config.yaml
n_layer: 17
d_model: 128
n_head: 2
n_kv_head: 2
head_dim: 64
d_mlp: 640
vocab_size: 8192
activation: "squared_relu"
norm: "rmsnorm"
norm_place: "pre"
norm_eps: 1e-05
positions: "rope"
rope_base: 1020.0
rope_fraction: 0.5
qk_norm: true
attn_scale: 0.2
bias: "none"
tie_embeddings: true
parallel_block: false
extras: ["some layers without attention", "local attention windows", "gated attention", "capped logits"]
init: "normal"
init_std_qkv: 0.0973
init_std_o: 0.0167
init_std_up: 0.0973
init_std_down: 0.00746
optimizer: "muon"
lr: 0.0147
lr_mult_down: 3.0
beta1: 0.9
lr_head: 0.0153
warmup_steps: 92
schedule: "wsd"
decay_fraction: 0.857
decay_shape: "linear"
final_lr_fraction: 0.0
batch_tokens: [16384, 32768, 49152]
seq_len: 2048
doc_mask: true
train_tokens: 286100000
steps: 9134
dataset: "wikipedia_en"
Each number is 200 + 40 x the weight over its row's rms, rounded and kept within 0 to 999. Layers, rows and columns count from 0. The size before them is the row's rms in percent of the matrix's.

# up: layer 8 MLP up, 640x128, rms 0.307, rows 592-639, columns 0-31
# down: layer 8 MLP down (transposed), 640x128, rms 0.415, rows 592-639, columns 0-31
up592,086,205,174,244,188,191,275,168,136,152,160,152,182,187,223,226,164,165,194,127,254,197,189,292,183,204,198,168,119,174,127,185,230
down592,088,233,236,224,202,153,114,231,193,239,199,203,232,244,197,230,227,244,259,140,255,238,154,164,144,196,216,155,246,199,169,206,233
up593,117,182,250,244,310,206,231,156,194,205,129,217,112,232,184,229,308,202,224,188,167,181,179,215,168,125,275,289,202,166,206,155,224
down593,112,157,166,226,204,126,215,206,258,163,221,168,217,194,184,278,240,206,136,229,214,214,267,141,218,186,266,159,159,173,202,166,198
up594,108,146,221,210,254,209,215,206,184,164,192,190,230,228,267,126,267,179,192,140,217,192,188,103,179,199,181,253,189,146,184,162,135
down594,102,247,156,239,169,215,145,230,143,186,126,226,150,189,228,105,210,187,103,218,196,233,209,181,168,206,160,209,227,145,169,251,255
up595,122,246,245,243,236,177,136,202,244,243,226,209,286,264,237,188,146,182,215,200,170,284,252,175,181,215,211,214,134,189,167,169,167
down595,123,154,230,202,224,209,175,201,151,208,108,225,157,204,204,234,207,252,211,117,231,213,150,184,163,209,146,214,144,206,239,206,164
up596,109,170,120,246,239,223,230,159,182,182,225,184,217,201,99,202,179,125,234,214,186,175,162,190,159,200,192,181,197,218,195,230,249
down596,110,134,225,172,290,111,160,179,176,184,272,241,139,212,167,301,254,196,197,215,204,254,204,143,223,155,230,272,212,173,126,161,199
up597,092,234,215,215,142,201,200,220,122,170,183,113,259,202,248,166,136,194,170,206,201,188,169,265,255,194,185,171,197,121,178,251,167
down597,099,125,205,188,257,212,254,211,239,249,155,238,183,254,198,260,261,194,220,169,168,156,275,160,253,226,252,197,194,252,229,183,170
up598,092,233,209,184,228,186,272,193,220,180,236,170,186,203,158,272,162,202,254,194,205,188,206,186,131,232,211,156,203,191,206,185,160
down598,097,198,246,130,227,214,91,194,136,215,161,129,153,184,223,259,192,152,192,211,243,142,283,207,250,263,228,187,287,148,236,156,164
up599,085,207,189,264,206,238,126,182,155,192,192,167,195,251,224,219,208,201,181,115,142,228,172,198,222,231,254,235,145,132,207,212,244
down599,079,198,205,204,228,249,155,250,277,196,208,170,197,186,195,171,167,189,190,178,208,197,223,215,239,180,260,252,255,194,216,213,183
up600,104,196,253,238,208,224,215,198,199,174,132,223,255,206,271,186,275,259,196,201,305,231,238,143,228,310,163,194,135,157,223,200,202
down600,101,197,108,132,153,264,169,209,212,144,170,166,178,184,194,190,157,177,185,176,232,221,223,147,260,181,190,203,163,138,197,252,203
up601,095,153,195,288,259,187,208,194,168,226,194,249,191,256,220,205,202,192,175,286,124,161,151,82,230,237,161,160,146,209,264,204,213
down601,106,223,310,216,166,198,200,172,262,238,140,215,185,182,224,211,154,194,150,207,161,261,228,141,182,295,248,152,150,228,215,214,109
up602,085,185,148,176,189,193,257,177,243,174,188,238,186,174,226,224,262,250,178,206,228,246,244,153,175,173,204,219,164,233,100,235,154
down602,094,127,191,156,165,174,230,141,123,174,179,221,219,195,191,250,181,239,204,169,120,232,127,193,205,194,244,164,224,257,243,156,170
up603,107,170,220,185,299,196,200,247,166,253,195,225,223,251,184,213,235,233,198,279,193,245,219,183,285,159,218,187,180,285,164,214,188
down603,095,281,230,287,193,197,245,122,213,192,207,188,211,198,211,283,201,193,223,187,146,177,227,142,180,188,178,135,188,275,182,245,224
up604,091,124,255,187,216,221,143,182,232,287,174,241,246,217,238,193,225,227,167,183,143,272,230,145,213,180,158,186,169,226,191,192,178
down604,093,211,247,200,215,229,188,275,207,151,258,164,203,122,276,212,244,145,175,210,237,161,112,240,181,168,168,235,157,225,223,268,204
up605,105,208,196,214,203,187,213,189,221,212,206,215,296,146,147,158,209,169,232,219,280,197,175,129,278,233,199,217,182,148,236,229,195
down605,100,168,230,154,254,256,190,243,138,233,267,214,148,204,140,264,266,259,204,210,212,176,197,226,199,168,223,233,164,249,224,206,220
up606,089,136,185,231,222,247,249,329,198,157,169,155,218,105,165,233,224,195,188,119,205,185,154,199,213,239,284,194,217,233,212,217,203
down606,090,149,261,209,190,197,248,279,106,112,159,175,173,187,283,221,234,124,130,172,246,153,205,274,169,116,220,256,202,230,193,219,230
up607,071,176,246,207,221,172,282,259,217,178,144,165,183,198,161,216,222,257,244,203,239,282,194,209,117,174,134,212,129,206,253,210,189
down607,078,234,227,192,245,176,163,122,155,198,140,185,211,213,181,207,210,209,104,195,235,230,176,235,242,221,200,183,200,164,218,120,144
up608,103,319,144,232,253,124,305,191,109,249,176,227,208,260,252,267,129,153,237,122,167,243,198,213,189,216,172,289,179,231,224,186,239
down608,098,163,171,191,222,128,183,159,254,248,157,237,181,198,142,160,137,187,245,162,131,189,144,164,167,172,87,242,192,207,200,206,214
up609,122,133,106,210,239,171,225,204,189,181,229,238,217,220,160,236,288,175,211,190,236,200,205,235,217,209,113,209,184,215,201,207,207
down609,102,188,188,213,213,120,170,117,235,235,188,227,230,253,134,255,202,143,202,228,239,212,230,236,198,168,186,276,200,250,217,207,183
up610,117,282,235,206,208,210,196,195,167,273,190,144,223,180,220,184,260,132,184,240,259,238,152,194,181,211,72,135,167,184,152,216,205
down610,111,201,216,189,104,185,224,186,210,162,209,158,152,201,206,198,220,218,179,248,188,125,264,167,218,213,149,253,216,228,190,217,159
up611,086,102,226,243,154,198,193,211,166,180,207,213,237,252,192,167,228,198,210,245,208,233,152,116,193,207,163,223,188,150,208,211,132
down611,081,331,234,193,151,151,208,156,262,176,230,183,135,109,166,186,230,185,169,211,168,182,212,220,242,190,215,204,201,184,218,191,291
up612,074,208,267,224,281,233,184,190,186,237,170,146,235,242,119,186,191,222,190,213,164,157,132,190,211,241,227,199,220,191,158,130,187
down612,074,245,257,203,197,160,163,218,276,203,272,259,198,199,169,232,279,194,234,232,175,144,215,187,252,199,164,128,218,198,172,231,201
up613,089,280,259,260,278,206,234,204,192,188,218,154,152,211,190,144,214,154,172,209,137,217,174,223,217,186,133,197,209,172,197,211,202
down613,088,257,251,171,201,157,168,217,118,215,155,161,227,207,276,177,231,185,101,277,132,198,183,213,198,168,239,128,173,198,182,253,181
up614,092,167,215,180,205,192,240,138,244,340,156,170,202,220,104,130,179,191,259,109,187,235,218,183,226,209,152,260,174,261,159,227,128
down614,082,168,136,246,207,229,304,190,287,195,241,384,89,102,252,201,188,185,162,195,216,183,191,233,254,157,219,194,218,195,236,165,212
up615,104,170,141,213,248,180,146,113,261,179,243,238,181,266,229,169,206,172,134,229,116,222,184,186,251,181,125,198,165,130,211,194,211
down615,107,230,216,184,110,191,189,213,139,201,293,153,148,124,197,228,165,230,226,160,158,192,157,234,206,118,207,144,239,154,233,235,151
up616,110,201,156,196,172,175,75,182,306,235,151,203,243,276,204,159,232,201,164,191,274,199,301,198,216,186,212,232,174,122,135,283,301
down616,119,159,248,216,182,257,226,180,235,187,147,146,182,182,215,192,216,148,173,268,261,259,219,188,150,171,200,250,213,186,169,196,176
up617,107,191,216,245,217,182,116,176,162,176,241,245,170,238,141,269,220,206,250,238,192,204,99,222,151,260,205,175,195,253,188,133,154
down617,106,210,224,190,128,176,279,131,163,219,207,168,243,250,182,273,185,175,185,205,198,166,127,200,212,212,266,186,196,261,188,236,223
up618,094,171,200,218,316,211,254,159,208,205,204,208,217,239,182,219,240,243,218,219,183,224,254,188,181,217,278,254,169,210,142,208,235
down618,098,236,234,76,205,152,110,162,179,233,246,163,195,195,216,148,236,230,204,149,126,276,121,191,181,280,180,210,147,172,209,139,171
up619,103,241,139,187,128,290,197,138,173,217,217,213,202,201,230,179,304,163,208,220,165,219,166,167,130,251,223,192,188,224,184,176,118
down619,109,178,247,123,146,256,152,231,129,206,277,168,207,235,243,164,196,198,211,197,143,181,175,109,164,203,135,210,181,216,220,135,193
up620,084,134,136,168,276,335,288,238,320,253,256,358,70,236,192,179,143,216,170,228,213,186,207,181,209,201,166,172,195,174,183,202,172
down620,104,343,235,241,125,150,252,209,203,167,180,201,218,128,178,216,160,193,163,220,204,228,189,195,193,255,208,206,195,163,217,126,206
up621,105,157,172,196,184,187,165,260,201,295,160,159,182,174,253,269,249,177,262,189,234,201,228,226,192,261,181,148,275,144,148,243,159
down621,099,170,151,240,234,240,232,205,150,216,151,219,205,216,183,221,223,176,228,232,182,175,192,170,205,184,143,252,197,223,258,204,173
up622,102,206,183,196,291,182,249,103,178,222,182,156,147,211,162,276,204,185,199,253,231,171,157,220,133,140,114,181,230,220,201,196,185
down622,101,169,157,225,210,148,215,193,247,234,122,292,172,221,216,163,217,194,210,190,173,224,286,226,145,202,151,219,233,212,184,185,249
up623,105,176,189,250,183,235,240,239,202,195,179,192,190,143,192,181,182,130,218,155,157,240,70,270,260,154,229,231,138,188,218,251,212
down623,107,231,175,103,192,156,186,149,217,175,233,172,183,239,208,204,228,202,221,229,199,196,195,165,185,107,142,157,174,120,229,237,158
up624,116,180,155,193,219,172,114,194,245,166,180,250,238,232,112,242,214,250,144,179,178,252,149,238,143,179,201,222,148,184,84,153,238
down624,123,240,250,134,83,204,160,263,168,173,250,147,193,177,205,196,126,215,208,198,113,169,161,182,181,164,280,107,182,269,197,140,168
up625,093,148,151,230,166,174,252,211,154,187,200,150,209,207,208,203,200,217,159,126,221,224,220,189,197,204,127,192,197,174,185,140,198
down625,101,186,135,233,244,230,239,257,158,189,240,230,156,242,212,229,189,261,135,154,166,201,163,305,253,219,238,208,203,219,186,130,222
up626,097,123,208,142,235,128,255,202,263,223,160,242,224,191,207,193,255,108,186,159,227,216,169,201,202,238,208,175,228,156,195,191,237
down626,115,206,277,210,146,190,198,133,180,201,175,235,183,161,172,250,216,176,219,136,181,224,180,214,231,264,165,194,158,235,273,172,218
up627,103,201,211,248,132,158,273,223,177,233,214,246,246,245,177,259,180,197,231,269,191,232,190,223,199,337,268,195,173,248,167,281,237
down627,107,189,242,206,122,209,194,158,210,215,168,142,149,235,207,237,214,130,214,226,180,229,196,274,194,188,264,200,165,234,243,179,120
up628,097,226,278,205,217,199,142,197,197,242,217,225,235,221,204,229,240,114,174,199,235,168,169,220,205,266,242,171,188,199,216,248,223
down628,091,196,253,210,156,160,118,166,181,147,299,193,170,198,233,132,245,152,203,256,150,191,164,173,237,212,217,121,182,232,150,166,230
up629,107,211,124,224,182,218,187,164,151,221,207,137,250,243,108,254,208,173,184,232,196,173,215,89,185,236,281,155,185,123,170,217,200
down629,100,108,169,74,216,142,211,192,170,198,196,283,132,197,193,190,245,138,189,191,177,236,283,163,175,216,170,131,169,169,168,231,179
up630,101,181,142,182,170,166,161,156,197,184,234,248,238,155,241,189,221,97,126,171,242,297,196,143,229,207,252,197,174,137,199,176,152
down630,104,234,195,159,122,245,184,199,281,260,186,165,222,216,179,186,241,230,318,144,254,255,186,112,181,231,144,155,117,233,186,171,177
up631,091,205,233,165,238,205,225,156,273,214,134,184,244,172,219,187,162,190,211,153,213,243,169,175,204,262,188,178,200,99,133,155,148
down631,089,180,116,222,138,198,228,260,233,267,143,197,188,197,153,171,235,301,200,144,254,163,118,203,170,337,231,222,222,230,141,238,160
up632,102,232,246,237,199,182,185,116,181,179,155,204,147,265,115,270,287,173,132,235,208,265,160,160,193,203,254,127,220,233,223,148,209
down632,100,239,222,224,178,211,287,239,257,195,146,222,226,224,207,167,198,224,157,180,197,143,315,178,222,139,229,282,233,219,242,212,173
up633,119,199,275,222,247,224,204,207,158,190,220,178,193,199,124,266,231,189,229,202,262,210,260,159,224,248,168,174,177,209,204,190,259
down633,109,181,196,144,195,173,211,207,165,208,142,254,208,248,75,235,229,167,157,217,227,242,158,122,249,171,141,162,171,241,154,233,151
up634,086,220,244,237,195,237,291,174,235,223,117,215,193,307,143,219,178,176,230,197,188,291,237,207,202,199,158,228,210,176,202,240,229
down634,081,200,169,153,178,163,210,161,161,224,204,247,240,165,162,217,221,176,182,161,129,154,164,247,154,241,207,194,235,258,187,231,236
up635,110,216,219,213,190,258,221,227,154,167,173,179,225,198,222,226,244,234,191,215,248,181,258,229,178,185,282,159,216,215,221,232,135
down635,103,205,195,179,205,132,199,220,285,198,223,226,110,197,213,195,198,285,197,172,285,153,201,149,227,154,196,231,212,193,173,223,183
up636,082,188,171,146,230,144,134,115,215,238,167,185,262,255,110,181,176,194,264,143,260,236,234,241,252,122,167,235,241,213,162,246,179
down636,079,248,222,313,147,255,222,223,234,181,293,326,167,135,225,177,200,226,151,187,250,183,208,168,158,253,203,191,238,219,207,203,219
up637,076,107,191,229,206,241,208,169,197,165,204,197,192,159,152,220,189,155,182,165,199,281,125,204,236,119,239,181,193,159,213,174,148
down637,078,208,224,188,125,233,218,222,162,141,136,217,203,293,184,179,194,220,223,159,211,196,215,222,259,213,186,196,170,179,152,214,145
up638,104,247,265,219,175,206,197,171,138,189,235,212,252,207,270,214,180,215,176,209,132,197,133,298,136,205,231,205,261,177,137,171,156
down638,114,172,182,210,232,257,242,199,224,140,248,162,272,176,220,169,176,232,209,170,121,186,199,168,232,251,237,231,206,186,193,173,227
up639,111,126,159,193,174,204,211,214,194,226,142,267,268,179,164,155,224,233,169,187,191,160,189,268,170,263,204,214,110,141,141,225,245
down639,109,200,264,206,116,198,230,175,244,113,197,134,295,206,272,174,151,270,227,196,201,180,201,227,147,214,224,226,174,225,254,120,227